From a checkpoint of a small transformer trained on Wikipedia.
Size: 15 layers, width 96, 3 heads of 32, MLP 384 squared ReLU, vocabulary 512, 1.69M parameters.
Architecture: rotary positions, normalized queries and keys, some layers without positions, local attention windows, capped logits.
Each number is 200 + 30 x the weight over its row's rms, rounded and kept within 0 to 999. Layers, rows and columns count from 0. The size before them is the row's rms in percent of the matrix's.

# down: layer 7 MLP down (transposed), 384x96, rms 0.257, rows 238-306, columns 0-47
# up: layer 7 MLP up, 384x96, rms 0.271, rows 239-307, columns 0-47
down238,107,151,187,199,214,225,248,205,206,252,174,190,191,224,176,172,144,227,179,259,219,219,250,153,252,198,231,234,207,185,194,188,215,187,237,183,142,213,247,133,176,195,211,191,216,126,190,183,173
up239,096,159,233,261,179,210,223,264,146,207,235,247,183,141,239,182,243,201,204,169,188,158,213,257,244,205,205,183,219,196,188,136,239,159,249,246,196,189,187,221,172,166,181,204,226,231,224,200,194
down239,097,215,208,130,245,160,154,149,222,212,196,190,257,236,199,223,182,154,193,181,193,185,201,186,152,181,142,177,147,237,187,193,190,191,199,157,202,203,201,187,238,250,238,202,196,219,163,198,144
up240,093,216,231,191,221,180,220,204,183,195,193,233,128,209,251,189,142,160,191,211,208,174,195,193,155,180,236,174,246,207,243,213,188,171,230,168,198,237,148,215,223,109,204,187,217,191,222,160,283
down240,101,230,222,219,145,251,217,226,246,213,240,214,209,201,166,213,235,267,147,243,196,210,224,170,203,188,151,188,157,192,187,230,228,215,173,249,223,181,226,175,172,205,140,193,196,186,216,186,149
up241,099,186,207,183,168,204,177,204,152,222,201,205,138,212,237,179,173,194,213,224,233,189,153,254,204,193,177,174,215,183,232,210,198,182,192,244,205,225,237,216,174,145,208,191,211,209,192,173,198
down241,098,209,213,231,206,216,156,201,208,203,171,232,255,226,179,172,257,220,215,143,188,146,242,192,212,246,210,236,199,191,159,179,194,191,194,144,167,195,224,148,202,208,170,218,200,208,200,195,163
up242,098,234,152,161,193,222,189,172,187,200,184,181,210,147,220,189,217,234,258,250,280,245,177,166,225,207,213,198,141,213,234,179,180,166,148,204,165,156,231,215,238,217,170,207,198,176,181,169,163
down242,096,178,256,213,208,165,196,208,156,211,206,196,170,225,209,228,184,213,204,189,181,234,233,206,156,219,187,229,206,234,168,200,193,193,217,263,165,196,144,210,189,181,222,191,179,213,231,228,183
up243,102,165,186,196,217,186,272,194,198,140,182,238,234,276,221,219,229,237,223,169,209,295,224,191,194,221,222,226,181,169,196,259,210,215,257,196,193,182,254,230,227,198,219,201,217,160,197,225,233
down243,099,212,242,206,170,244,156,155,150,235,214,193,234,179,192,213,163,156,167,212,191,195,216,212,191,156,164,180,223,213,212,150,193,223,170,181,250,227,180,165,191,230,240,211,183,236,220,169,143
up244,096,219,161,227,156,143,155,230,165,208,240,156,227,192,234,238,140,165,182,222,158,153,194,228,186,198,175,210,238,221,239,202,206,210,209,189,224,235,161,149,234,226,190,200,187,192,232,224,247
down244,107,219,224,186,205,193,228,169,180,207,196,191,254,226,191,195,217,215,205,124,219,165,190,198,210,197,181,213,218,183,160,204,156,239,190,201,182,196,198,236,250,204,199,174,183,221,183,145,227
up245,101,215,162,233,234,170,172,273,225,253,200,213,217,191,217,189,198,193,196,243,219,177,215,178,252,149,155,162,183,213,256,168,201,201,148,213,249,205,220,165,188,202,197,174,145,189,197,204,188
down245,097,208,225,157,188,219,201,149,174,190,207,243,206,250,181,225,200,211,210,217,208,186,216,192,155,210,215,216,167,174,193,213,160,197,219,182,179,200,157,184,206,197,261,209,223,173,191,226,165
up246,102,179,218,217,152,257,249,225,216,193,202,173,212,214,230,178,201,173,180,218,187,187,185,222,186,97,198,216,284,207,244,194,234,212,203,257,213,205,234,229,161,179,189,228,169,194,195,214,269
down246,099,260,251,214,225,189,196,212,195,210,200,236,235,225,187,268,123,169,191,189,189,223,211,181,239,220,260,221,157,194,213,214,133,199,180,204,191,217,181,155,217,220,238,183,197,258,188,190,167
up247,103,222,195,250,232,219,162,206,208,205,189,192,132,221,260,181,191,190,215,168,266,257,186,275,191,177,235,171,156,141,204,206,190,158,174,190,187,195,217,241,235,199,209,194,257,155,165,221,213
down247,103,155,196,179,172,223,220,226,182,173,195,199,272,217,166,175,224,204,212,208,150,185,190,159,192,194,204,236,202,213,196,164,140,165,208,224,201,163,190,180,186,212,166,220,236,176,229,194,228
up248,104,192,223,160,201,170,176,179,158,275,187,197,203,196,221,221,193,174,248,265,226,208,195,244,248,222,150,189,174,244,196,212,213,207,177,129,213,217,155,175,176,224,177,200,178,223,206,224,172
down248,100,236,155,192,186,239,228,164,211,182,235,248,210,220,205,183,227,263,156,138,172,180,216,187,143,160,167,210,224,164,193,166,239,192,214,243,191,214,245,198,189,178,242,178,160,190,222,187,262
up249,100,231,160,266,165,240,204,209,181,217,229,163,205,190,209,176,204,153,173,175,188,198,236,199,201,200,174,161,228,145,171,239,185,171,199,191,225,241,250,161,225,171,191,233,242,191,165,233,147
down249,106,221,200,198,219,171,188,205,185,210,213,236,276,231,210,260,191,250,194,207,182,209,186,177,223,239,207,190,173,235,176,160,237,213,174,201,203,180,181,226,200,224,233,191,227,163,200,148,269
up250,104,177,199,207,208,169,260,230,198,243,183,192,205,157,205,230,183,239,134,210,237,206,188,189,198,202,191,194,199,189,222,226,201,169,225,169,156,145,177,212,188,148,226,179,221,240,234,192,216
down250,110,186,214,231,174,222,244,170,193,201,202,193,206,231,262,198,149,208,239,190,196,207,271,212,240,240,157,212,204,178,185,186,231,235,160,285,203,206,176,200,189,171,171,175,215,164,208,200,200
up251,100,181,194,221,272,207,173,198,201,199,223,214,121,176,239,202,193,204,179,200,208,184,222,194,208,186,195,197,204,208,251,198,264,186,224,218,176,188,202,192,172,269,183,169,205,184,151,214,257
down251,099,260,228,127,176,171,227,175,191,223,233,214,236,220,185,126,244,151,194,255,172,243,191,222,164,212,211,183,193,243,193,167,200,154,200,235,231,212,214,204,241,165,230,227,201,208,228,236,231
up252,102,180,173,196,206,168,200,205,181,183,185,244,229,211,224,186,189,149,207,177,207,181,192,222,205,193,232,226,239,194,158,149,204,159,215,220,170,204,237,198,195,239,201,205,222,174,166,227,186
down252,101,227,192,186,149,217,186,183,181,228,154,172,165,209,171,205,192,213,215,243,203,253,186,225,204,197,182,162,178,186,213,236,191,261,143,188,232,177,156,193,260,168,228,210,194,222,210,181,212
up253,099,214,175,191,193,202,220,200,193,227,177,218,185,138,213,188,203,166,230,139,253,159,164,261,199,200,181,242,170,217,196,174,171,204,160,241,242,190,190,238,163,193,196,181,156,187,244,190,178
down253,103,190,205,205,225,175,157,172,168,207,192,208,240,228,194,206,247,143,219,205,163,214,256,197,220,205,180,195,193,179,179,167,212,216,214,195,210,246,209,223,238,216,234,164,217,212,175,174,192
up254,101,255,260,191,146,146,186,270,217,184,163,230,237,224,213,181,186,232,226,211,196,202,239,246,221,193,271,198,188,249,224,216,219,238,207,199,185,169,212,189,171,224,183,195,194,179,183,184,149
down254,101,182,166,202,251,241,154,148,209,184,187,189,169,148,183,203,155,178,200,200,181,248,155,184,149,242,150,182,143,142,147,216,237,184,224,230,206,186,161,215,217,176,223,179,198,186,204,203,224
up255,103,195,166,229,188,243,201,227,235,194,174,224,174,205,237,267,168,146,231,209,163,172,215,173,164,227,179,230,181,199,135,174,210,185,174,166,141,101,170,175,200,206,184,196,178,157,175,209,184
down255,107,175,145,219,197,218,188,240,236,193,212,137,223,239,189,254,203,172,142,211,228,243,173,183,288,210,186,181,211,191,280,202,189,215,209,195,165,243,182,143,213,206,237,185,186,168,206,220,188
up256,106,194,189,228,200,183,231,240,203,219,179,248,200,237,202,235,199,183,204,233,193,278,220,250,195,223,202,176,185,136,210,171,177,146,190,230,175,177,170,211,146,247,177,154,219,198,158,212,207
down256,100,171,185,210,174,171,200,229,211,243,226,209,202,139,194,237,131,183,214,180,188,171,132,197,182,206,169,204,202,240,209,241,204,217,174,205,238,173,212,183,245,187,230,298,184,209,202,157,241
up257,103,228,185,245,166,164,199,173,217,184,256,224,207,237,215,190,229,266,184,156,204,212,181,131,204,168,235,149,195,124,226,209,213,171,209,177,197,213,206,207,207,219,218,190,223,184,235,217,212
down257,104,185,220,185,219,227,165,181,207,180,186,149,156,178,219,269,181,158,203,210,251,235,208,203,199,208,178,243,263,239,147,178,170,238,230,226,200,190,183,158,225,166,257,201,176,178,208,210,171
up258,092,206,239,240,158,180,159,165,191,186,210,264,211,179,189,148,214,157,235,206,150,255,217,168,183,227,173,167,229,181,165,210,233,196,170,151,155,221,181,251,185,192,206,194,236,163,213,213,216
down258,100,183,187,153,235,249,243,225,185,238,220,139,143,212,220,236,202,232,123,195,216,170,157,211,196,190,200,256,168,237,228,255,187,193,179,169,257,214,214,166,238,196,207,179,182,180,215,206,246
up259,108,215,280,198,200,211,205,200,187,142,166,225,212,195,185,167,149,236,213,226,241,194,229,202,195,185,188,222,141,284,235,173,226,207,187,194,217,191,252,163,191,208,261,168,163,221,206,231,208
down259,100,201,170,158,291,193,174,186,229,238,194,238,189,220,164,211,191,125,214,238,209,211,164,217,214,167,204,227,171,139,199,225,263,216,243,222,239,194,187,245,207,149,163,216,196,189,197,198,222
up260,097,210,227,201,206,227,180,225,156,169,169,200,215,251,235,266,220,160,235,196,150,190,179,207,220,143,217,190,171,190,203,202,237,193,229,186,182,206,160,187,238,180,237,210,197,240,184,162,189
down260,089,159,178,207,206,199,223,186,198,224,213,238,154,180,187,158,185,263,163,224,230,215,190,175,231,232,194,198,235,214,167,197,214,248,181,183,208,162,190,222,176,222,188,197,200,189,226,222,205
up261,101,220,253,200,186,143,193,189,204,192,146,255,230,169,175,192,201,214,210,209,203,236,162,229,217,180,245,207,193,186,149,152,194,174,204,175,191,197,222,220,216,182,239,176,218,149,240,248,185
down261,095,186,178,190,204,249,182,214,225,215,246,176,207,225,244,274,225,145,161,206,213,166,281,170,209,198,201,223,246,189,201,201,211,273,171,187,206,232,188,153,145,187,209,191,226,247,229,185,248
up262,103,217,190,197,214,227,177,164,187,208,220,243,201,165,239,221,161,187,168,194,191,199,216,267,183,149,163,179,189,218,226,170,170,199,161,199,227,196,228,195,199,303,207,249,190,189,209,204,257
down262,103,181,158,168,243,236,217,210,243,89,161,152,241,199,161,196,187,204,171,239,197,212,242,217,209,247,173,178,212,231,230,232,266,187,257,184,191,167,207,198,166,216,270,237,194,207,191,220,181
up263,103,184,143,205,208,195,200,218,193,197,141,203,202,231,206,219,183,222,186,213,171,227,227,214,189,174,229,200,212,148,223,181,170,166,188,182,184,183,153,196,191,164,203,156,193,133,148,177,229
down263,097,150,171,228,177,170,185,185,153,200,177,186,225,166,211,220,193,151,167,197,216,190,169,212,140,253,153,203,199,183,185,223,220,231,183,223,204,247,243,231,214,177,232,239,227,164,241,204,195
up264,104,187,193,192,203,191,234,230,163,204,181,199,191,178,232,214,200,202,178,267,164,214,195,232,157,177,216,238,217,207,183,234,204,214,194,154,224,174,189,214,192,250,185,215,221,228,148,231,220
down264,101,155,175,165,227,166,194,190,152,162,240,141,220,177,185,193,269,200,237,176,184,170,155,198,211,190,181,188,182,180,173,177,154,198,242,198,185,229,200,253,248,180,177,196,226,216,145,222,235
up265,105,182,198,216,179,157,193,210,163,195,167,224,194,222,197,196,144,197,163,244,284,160,201,192,174,245,148,210,175,230,174,145,212,168,226,210,187,259,173,176,234,223,161,260,167,172,178,212,237
down265,104,228,206,182,242,236,169,188,201,201,280,179,198,179,245,184,219,196,220,191,140,212,202,171,228,207,216,212,199,222,207,107,177,209,221,190,184,186,261,205,176,177,244,148,251,200,191,218,170
up266,099,169,213,190,161,187,200,156,195,174,187,204,197,215,197,193,238,233,202,172,184,166,232,173,175,133,200,188,182,204,237,165,144,150,180,183,203,180,194,216,186,219,163,192,204,181,201,233,220
down266,104,158,190,198,223,222,197,214,182,236,157,178,202,198,184,204,181,203,149,253,209,208,193,221,191,199,203,261,242,196,191,237,223,230,220,191,218,190,186,213,219,282,198,210,179,229,268,167,188
up267,107,194,208,149,207,237,248,190,204,166,232,231,191,197,227,205,149,202,195,170,155,199,224,183,209,172,265,160,271,196,181,211,197,211,139,208,170,173,213,175,184,206,190,226,216,179,170,189,252
down267,098,242,219,228,263,218,192,212,223,165,221,194,248,258,214,206,196,186,189,224,198,190,189,202,207,186,206,185,205,214,199,226,193,156,204,192,158,191,163,179,230,174,217,190,191,205,267,213,201
up268,090,229,170,168,145,195,197,221,195,168,210,240,193,165,253,210,213,228,234,185,215,198,188,189,180,207,196,216,159,190,246,151,211,212,186,205,155,150,194,258,172,167,187,258,218,179,226,192,170
down268,096,233,207,123,228,212,180,233,192,211,185,280,225,230,244,236,182,163,168,203,182,154,223,196,183,214,255,182,239,194,204,182,191,218,242,163,209,209,237,201,154,209,245,238,182,237,167,201,213
up269,101,210,249,198,208,179,185,169,221,252,210,215,226,179,184,180,185,188,175,205,252,192,224,180,177,219,216,197,210,220,202,280,201,195,212,188,200,211,222,167,141,186,192,202,214,202,179,176,246
down269,101,194,140,203,201,188,211,208,232,131,246,184,170,203,249,214,182,180,232,210,195,176,199,189,219,169,178,166,204,218,218,183,170,156,197,247,239,196,161,264,245,216,178,190,188,213,221,231,198
up270,110,178,225,198,174,237,212,154,220,153,207,182,144,203,167,196,169,225,219,193,237,202,133,150,187,131,233,188,222,178,249,190,190,222,209,238,189,244,209,208,225,134,192,184,117,161,198,226,189
down270,111,179,192,264,169,196,231,255,199,208,154,233,199,146,148,228,195,187,162,209,226,216,223,194,204,204,221,179,215,143,251,185,211,211,249,174,189,228,220,179,197,214,259,243,217,204,199,214,196
up271,107,213,221,209,160,201,183,209,170,235,180,196,201,231,207,224,205,210,225,212,233,232,212,189,224,162,229,138,204,178,199,233,228,179,132,248,180,220,208,186,155,217,169,205,225,195,167,187,239
down271,104,241,218,212,208,189,176,190,212,196,147,194,189,188,187,218,196,181,151,169,197,162,167,200,198,195,207,230,214,180,197,240,228,243,210,202,218,206,250,233,277,221,185,137,175,174,163,168,176
up272,105,159,192,166,169,171,210,229,183,228,223,202,224,189,187,220,201,215,219,208,172,188,158,176,172,165,194,155,207,211,244,191,184,202,188,238,242,220,169,120,242,211,197,172,211,170,200,221,231
down272,106,190,175,198,159,152,183,149,199,182,190,184,198,183,184,183,247,191,215,179,227,186,195,214,224,223,193,135,187,205,255,211,202,198,206,201,186,182,202,240,153,202,224,171,232,124,174,202,125
up273,098,189,242,181,158,226,186,136,225,212,171,254,191,172,136,161,200,288,185,189,202,167,190,216,219,218,197,176,147,269,201,181,190,165,191,181,192,195,237,200,200,167,231,192,210,153,181,219,194
down273,098,240,182,154,221,234,166,178,164,213,219,222,179,177,212,255,179,151,225,246,156,240,184,217,189,210,219,204,227,171,172,246,178,273,177,183,180,224,150,230,218,215,193,240,149,208,208,201,255
up274,094,163,231,221,223,192,185,189,170,234,183,201,211,180,219,220,206,160,217,182,164,281,206,237,239,228,168,178,216,180,170,194,235,215,213,238,186,151,204,224,212,221,162,181,212,207,191,262,158
down274,100,225,263,139,186,191,192,221,236,240,222,199,202,219,170,219,255,224,172,190,155,125,167,210,139,205,239,203,187,148,244,200,199,242,193,168,241,224,186,218,206,202,224,194,221,196,173,176,264
up275,091,172,194,207,197,191,214,196,142,215,103,192,217,208,225,223,237,195,182,140,155,187,170,200,202,155,232,186,145,181,223,178,203,197,238,216,187,225,201,202,255,185,229,180,248,179,268,219,210
down275,100,248,235,204,231,226,183,228,298,158,209,254,230,207,214,217,199,190,222,206,224,211,243,180,250,219,212,253,178,230,195,202,204,188,183,185,193,164,170,212,218,170,184,150,191,235,90,182,236
up276,103,219,177,172,169,215,261,216,212,239,222,205,211,216,183,205,137,210,166,170,214,201,214,252,169,209,211,180,168,212,269,152,266,210,181,250,190,229,152,233,197,226,241,154,158,200,229,267,190
down276,103,195,217,187,205,225,154,246,217,170,229,195,219,224,202,203,232,212,200,172,173,173,204,265,193,206,252,211,257,199,146,186,222,250,172,145,211,199,187,182,163,202,201,191,182,219,234,174,200
up277,104,184,211,186,151,228,202,179,201,172,209,184,149,179,226,188,173,205,194,160,205,194,176,164,207,152,207,200,217,179,214,205,213,195,170,224,137,192,178,163,222,108,240,193,189,158,203,222,210
down277,111,209,239,171,177,161,140,181,270,151,206,188,180,186,158,202,288,159,189,186,239,223,201,244,157,211,155,138,184,213,197,257,216,195,226,161,217,202,220,253,231,180,200,175,190,204,130,192,231
up278,097,191,266,198,150,189,189,183,198,195,165,274,200,174,180,216,232,199,184,167,174,168,214,199,173,174,183,172,231,251,194,177,205,187,224,184,206,147,225,171,194,255,200,167,187,203,160,187,248
down278,103,149,194,204,206,195,162,164,249,214,212,182,205,184,144,172,192,170,224,219,250,214,203,245,197,231,223,249,167,207,156,216,231,223,162,202,200,226,192,145,202,223,219,192,188,224,219,189,207
up279,105,227,186,253,200,189,152,181,193,181,220,194,243,185,220,207,264,204,214,171,237,211,198,220,231,175,204,148,189,216,197,205,225,234,181,178,169,200,221,215,222,224,137,194,160,225,216,211,212
down279,096,176,144,182,164,238,199,231,192,232,182,256,184,218,241,156,152,239,186,208,195,187,240,158,209,169,216,201,258,215,228,213,164,147,219,222,174,183,237,165,191,209,218,249,156,181,182,209,210
up280,103,183,233,222,163,258,238,258,133,173,205,224,214,205,188,188,241,193,194,187,143,199,210,223,236,204,175,167,176,228,130,204,196,172,190,205,206,193,230,203,212,210,217,195,226,198,217,133,219
down280,099,215,165,170,251,177,216,218,201,217,151,234,192,195,206,193,214,240,240,164,236,196,199,217,198,216,175,205,163,183,222,166,239,191,159,178,162,225,195,174,237,188,213,257,179,170,222,215,187
up281,095,200,183,184,198,179,196,195,171,236,253,203,168,284,197,243,202,232,182,172,249,145,217,235,216,190,211,167,194,216,135,149,217,200,174,208,185,225,181,191,234,146,186,202,201,219,219,179,174
down281,097,189,223,217,188,246,192,188,178,255,186,231,205,114,152,175,189,217,182,191,166,229,199,155,164,207,182,271,225,192,272,189,197,197,183,247,188,186,223,182,161,237,232,207,175,189,220,226,204
up282,104,187,192,227,196,164,176,185,220,155,193,197,189,250,222,217,202,206,138,214,191,199,228,174,217,216,201,214,200,231,270,234,206,216,236,187,144,224,194,226,249,223,211,213,235,125,217,191,188
down282,098,199,228,198,161,253,213,192,174,209,180,256,200,160,196,220,218,154,245,185,248,181,150,180,155,158,207,191,202,179,165,198,184,197,204,172,237,206,221,166,155,196,169,173,128,215,235,198,228
up283,103,156,171,171,208,228,238,211,165,211,219,186,201,185,174,183,154,170,239,192,244,176,229,171,197,232,194,218,240,192,164,201,209,151,211,187,191,246,209,190,193,208,191,233,151,186,187,206,170
down283,097,188,213,252,221,171,202,199,248,191,207,179,196,185,236,209,260,175,197,217,186,178,169,233,231,197,160,191,235,188,203,233,237,260,221,209,176,161,214,198,184,189,206,177,258,181,255,205,236
up284,107,186,186,219,166,233,209,195,185,186,180,181,202,150,262,199,206,155,222,226,260,191,181,225,168,230,156,190,235,171,179,228,241,214,195,190,186,172,200,189,206,192,215,196,197,212,122,177,209
down284,104,232,171,208,172,210,161,187,162,253,183,238,253,160,194,240,185,208,207,253,141,220,200,225,254,157,205,169,170,218,194,194,189,197,175,208,172,175,193,211,170,131,224,190,191,207,269,190,219
up285,100,241,220,210,233,168,220,191,137,234,205,199,211,243,200,233,186,153,248,182,197,219,199,193,206,194,208,197,236,174,218,219,256,195,223,205,197,179,161,199,245,259,260,180,157,220,217,263,204
down285,098,196,215,204,142,242,208,160,248,172,300,187,182,188,203,182,165,190,168,232,170,231,203,226,193,214,213,200,191,201,204,252,174,210,269,228,203,215,192,163,198,159,195,231,196,195,165,156,171
up286,092,215,215,172,183,193,241,232,197,250,166,241,215,253,183,184,160,195,182,162,205,172,210,185,208,177,197,168,170,162,194,183,198,203,209,179,210,239,196,179,203,218,237,168,174,224,199,180,142
down286,103,224,209,234,149,202,187,184,193,179,194,190,219,173,217,207,249,194,155,245,235,205,204,212,235,273,208,226,253,206,170,184,206,184,181,197,182,200,210,199,200,172,207,213,205,186,196,236,228
up287,108,179,219,199,175,213,188,198,249,226,162,238,188,178,154,234,207,227,186,148,189,197,215,193,191,168,187,204,200,212,237,201,229,218,207,199,199,214,177,175,113,242,202,178,173,151,198,187,145
down287,107,139,174,228,194,195,186,194,198,179,204,167,221,220,211,164,179,200,206,166,195,248,181,217,189,224,240,191,219,202,196,208,217,230,216,174,175,199,261,184,207,213,127,200,150,245,259,206,239
up288,102,217,221,190,146,234,236,192,208,185,177,213,198,275,232,176,235,239,189,163,215,199,228,223,155,210,263,215,252,240,187,190,226,202,236,176,147,189,198,201,250,177,163,241,169,202,199,162,151
down288,100,223,203,174,201,217,254,211,196,206,217,187,184,186,207,216,223,165,200,232,174,255,162,165,261,185,238,195,221,157,173,217,166,196,224,189,216,157,246,158,177,173,211,144,247,168,216,221,242
up289,106,240,157,204,170,204,208,195,176,164,259,214,211,215,234,210,270,208,215,162,230,220,220,219,181,151,237,233,205,190,244,246,168,188,198,202,235,183,206,206,215,267,212,259,253,156,232,237,237
down289,102,252,184,189,187,226,196,220,201,179,167,175,230,218,182,241,163,182,277,155,242,170,213,201,245,204,149,194,234,172,246,194,156,234,238,236,182,182,163,201,203,145,198,213,191,232,190,193,163
up290,097,202,184,198,231,181,196,212,158,201,122,209,200,243,264,209,191,187,189,164,214,199,166,182,167,212,238,179,213,217,168,176,226,204,228,147,196,203,204,181,173,198,189,179,207,184,187,225,162
down290,093,207,197,200,181,189,195,154,196,186,221,141,179,211,221,181,135,197,184,211,198,230,238,237,239,163,212,224,217,212,221,243,231,202,190,241,175,184,170,200,176,228,189,213,235,222,232,169,205
up291,103,230,221,224,226,146,233,200,220,220,191,206,141,184,191,196,198,163,218,194,222,232,173,185,307,218,232,206,197,185,226,218,178,207,162,197,188,249,198,169,221,175,238,178,228,220,182,241,255
down291,106,197,174,257,203,219,167,245,236,265,251,226,257,236,158,206,199,156,164,238,196,207,211,215,199,188,210,179,195,192,176,233,232,171,250,162,172,238,207,191,158,167,155,207,176,227,239,159,201
up292,087,199,246,272,184,185,268,185,210,231,200,208,173,185,154,179,193,229,220,174,181,199,172,172,172,217,192,155,212,213,206,186,195,221,179,287,156,194,188,229,160,220,166,187,186,186,226,225,146
down292,097,212,210,157,195,264,200,224,166,188,243,162,199,208,210,183,247,211,204,209,197,231,193,248,197,230,221,203,188,179,186,218,193,190,207,217,156,209,207,181,243,172,214,204,210,204,243,141,210
up293,101,213,223,172,194,189,251,257,210,268,254,241,235,216,205,187,142,220,185,206,187,177,205,206,174,154,217,157,144,165,242,225,178,248,244,181,196,185,232,189,215,198,212,221,181,179,208,252,209
down293,100,178,250,277,174,122,192,171,183,165,201,214,200,235,159,192,210,178,204,174,190,211,244,220,245,187,209,228,173,224,184,173,223,238,138,184,141,135,168,271,176,178,185,208,182,202,197,221,184
up294,105,273,223,205,176,150,199,195,139,234,224,203,216,211,209,173,200,178,239,216,206,199,199,270,213,244,201,200,188,210,174,188,200,218,227,161,237,137,239,220,194,163,214,175,220,175,157,213,225
down294,102,127,207,192,203,234,182,186,253,156,153,160,221,186,248,234,248,248,144,201,208,221,239,169,194,197,186,191,208,223,214,225,149,192,185,139,183,281,198,195,161,205,193,221,177,177,200,190,161
up295,106,188,185,229,252,190,178,236,196,230,225,153,180,188,225,185,153,154,176,221,211,266,181,206,159,171,254,162,166,256,196,185,186,221,170,181,186,165,203,222,248,172,250,157,161,236,211,222,203
down295,103,259,267,230,244,201,169,165,226,191,213,240,240,206,190,199,178,217,188,174,171,207,231,189,184,159,193,224,206,190,167,199,176,143,221,213,173,222,222,216,182,211,149,239,192,193,239,143,150
up296,109,149,201,244,164,221,173,203,167,195,141,206,152,228,201,145,202,216,220,210,205,217,217,219,138,191,208,224,158,187,208,197,212,255,205,211,231,214,185,204,181,239,168,216,190,219,185,202,210
down296,099,240,169,203,230,216,248,204,186,204,216,231,261,210,224,248,253,218,172,215,215,179,203,181,244,213,199,136,234,179,174,209,220,179,158,208,244,180,267,157,222,161,246,136,203,185,209,197,188
up297,092,188,216,163,201,209,180,174,204,164,178,204,235,217,256,201,190,228,190,224,255,257,210,205,188,251,217,219,187,195,229,176,200,170,208,156,188,181,203,198,247,269,199,198,239,202,191,150,206
down297,089,225,198,241,181,191,246,244,200,241,162,223,184,189,180,246,187,156,211,181,206,176,217,214,165,155,232,150,217,196,158,189,187,179,169,258,210,177,187,145,147,181,177,200,168,212,202,200,163
up298,109,200,205,221,199,209,186,216,223,214,215,190,154,165,176,190,248,201,204,233,243,193,232,234,117,242,242,228,201,243,159,185,201,155,176,173,199,166,184,245,189,174,236,169,222,233,238,191,264
down298,102,207,204,191,170,188,266,194,184,152,159,232,236,241,185,205,161,214,253,217,162,179,181,185,251,202,187,159,131,164,242,183,237,172,234,206,141,207,231,211,175,191,166,225,200,196,156,209,190
up299,084,183,245,217,140,182,213,183,164,174,178,155,142,189,223,203,184,232,215,284,211,198,212,207,236,199,222,235,196,201,193,220,164,220,236,209,201,154,227,159,201,235,235,212,255,236,200,223,186
down299,092,279,210,238,238,224,139,197,212,165,204,214,280,238,185,177,228,204,209,142,225,224,221,171,175,203,167,175,204,154,177,146,237,197,244,210,225,217,184,276,220,144,258,210,202,205,220,188,172
up300,101,222,188,248,182,134,171,146,172,248,180,233,151,184,204,182,217,245,170,229,207,180,202,191,261,208,176,202,202,222,139,195,154,162,159,246,202,198,182,137,187,219,205,182,204,157,185,222,197
down300,106,161,246,199,186,222,141,280,183,182,188,163,212,228,191,211,216,201,203,202,189,189,167,198,217,194,259,195,253,193,219,256,203,200,190,186,166,239,198,188,151,185,179,202,182,251,185,180,240
up301,096,184,140,188,164,230,215,194,179,228,177,186,240,278,248,209,185,200,153,217,150,187,211,207,155,194,204,208,201,213,177,255,258,215,166,236,199,182,190,157,235,217,240,172,247,186,144,183,174
down301,096,203,202,242,198,207,250,282,208,196,199,217,165,158,181,255,164,191,195,225,209,225,196,218,212,252,195,214,197,153,256,196,181,201,163,193,192,221,215,224,185,208,201,276,210,214,222,218,161
up302,101,167,229,211,222,147,220,176,197,150,186,274,230,137,202,246,217,158,258,230,145,194,187,205,216,200,163,146,177,230,236,224,209,227,159,232,221,196,161,192,182,199,216,198,179,198,207,226,166
down302,100,202,250,202,186,189,240,191,220,203,253,169,169,170,163,143,216,158,213,217,241,170,179,153,251,188,166,175,216,131,166,234,179,175,201,242,154,226,219,197,187,208,269,212,229,231,201,199,181
up303,099,202,213,189,180,229,207,205,186,207,201,225,188,147,259,165,266,226,203,228,202,182,259,141,220,233,192,222,133,172,211,158,200,260,175,229,188,206,182,174,158,217,218,235,201,195,207,221,214
down303,102,231,193,192,171,199,170,174,188,225,145,165,213,152,158,157,219,156,168,221,232,231,174,241,205,160,284,209,243,223,178,236,185,205,233,225,201,200,203,158,226,215,121,147,215,162,185,186,168
up304,096,224,153,216,165,199,227,161,216,179,229,212,234,182,224,198,271,198,205,175,218,165,198,122,216,221,184,239,205,209,207,190,177,185,190,230,235,199,205,232,188,209,246,192,259,150,151,176,201
down304,096,193,259,211,213,175,189,267,192,204,206,228,187,220,229,184,164,220,190,258,203,223,202,201,194,189,214,211,149,204,209,193,189,182,163,213,180,167,249,188,194,243,169,193,183,219,243,180,246
up305,103,194,194,249,201,209,213,269,243,203,229,195,236,190,253,202,155,241,192,182,221,220,194,190,238,202,185,238,169,212,225,177,192,194,185,247,220,182,169,235,255,153,200,179,212,240,211,191,209
down305,099,201,221,233,218,204,232,214,199,179,206,185,204,180,252,169,207,196,220,165,143,225,218,233,172,209,192,179,202,226,190,209,171,233,237,205,198,189,172,183,158,208,234,166,217,223,193,188,187
up306,100,223,168,152,196,191,263,165,208,178,212,264,211,234,223,234,184,183,222,290,227,187,188,243,185,214,191,208,191,217,199,201,203,209,185,169,200,241,221,184,190,202,240,232,292,229,213,221,241
down306,096,199,190,186,216,245,181,207,163,267,229,195,195,232,177,156,195,215,252,161,222,244,230,212,266,138,242,166,203,161,195,147,180,172,208,185,211,196,216,171,152,160,148,213,166,190,248,223,207
up307,100,199,192,195,179,234,202,186,158,190,204,192,162,196,247,219,177,209,182,240,164,234,240,146,224,192,161,182,173,195,196,203,229,179,164,249,203,130,203,199,209,118,181,174,218,239,209,190,212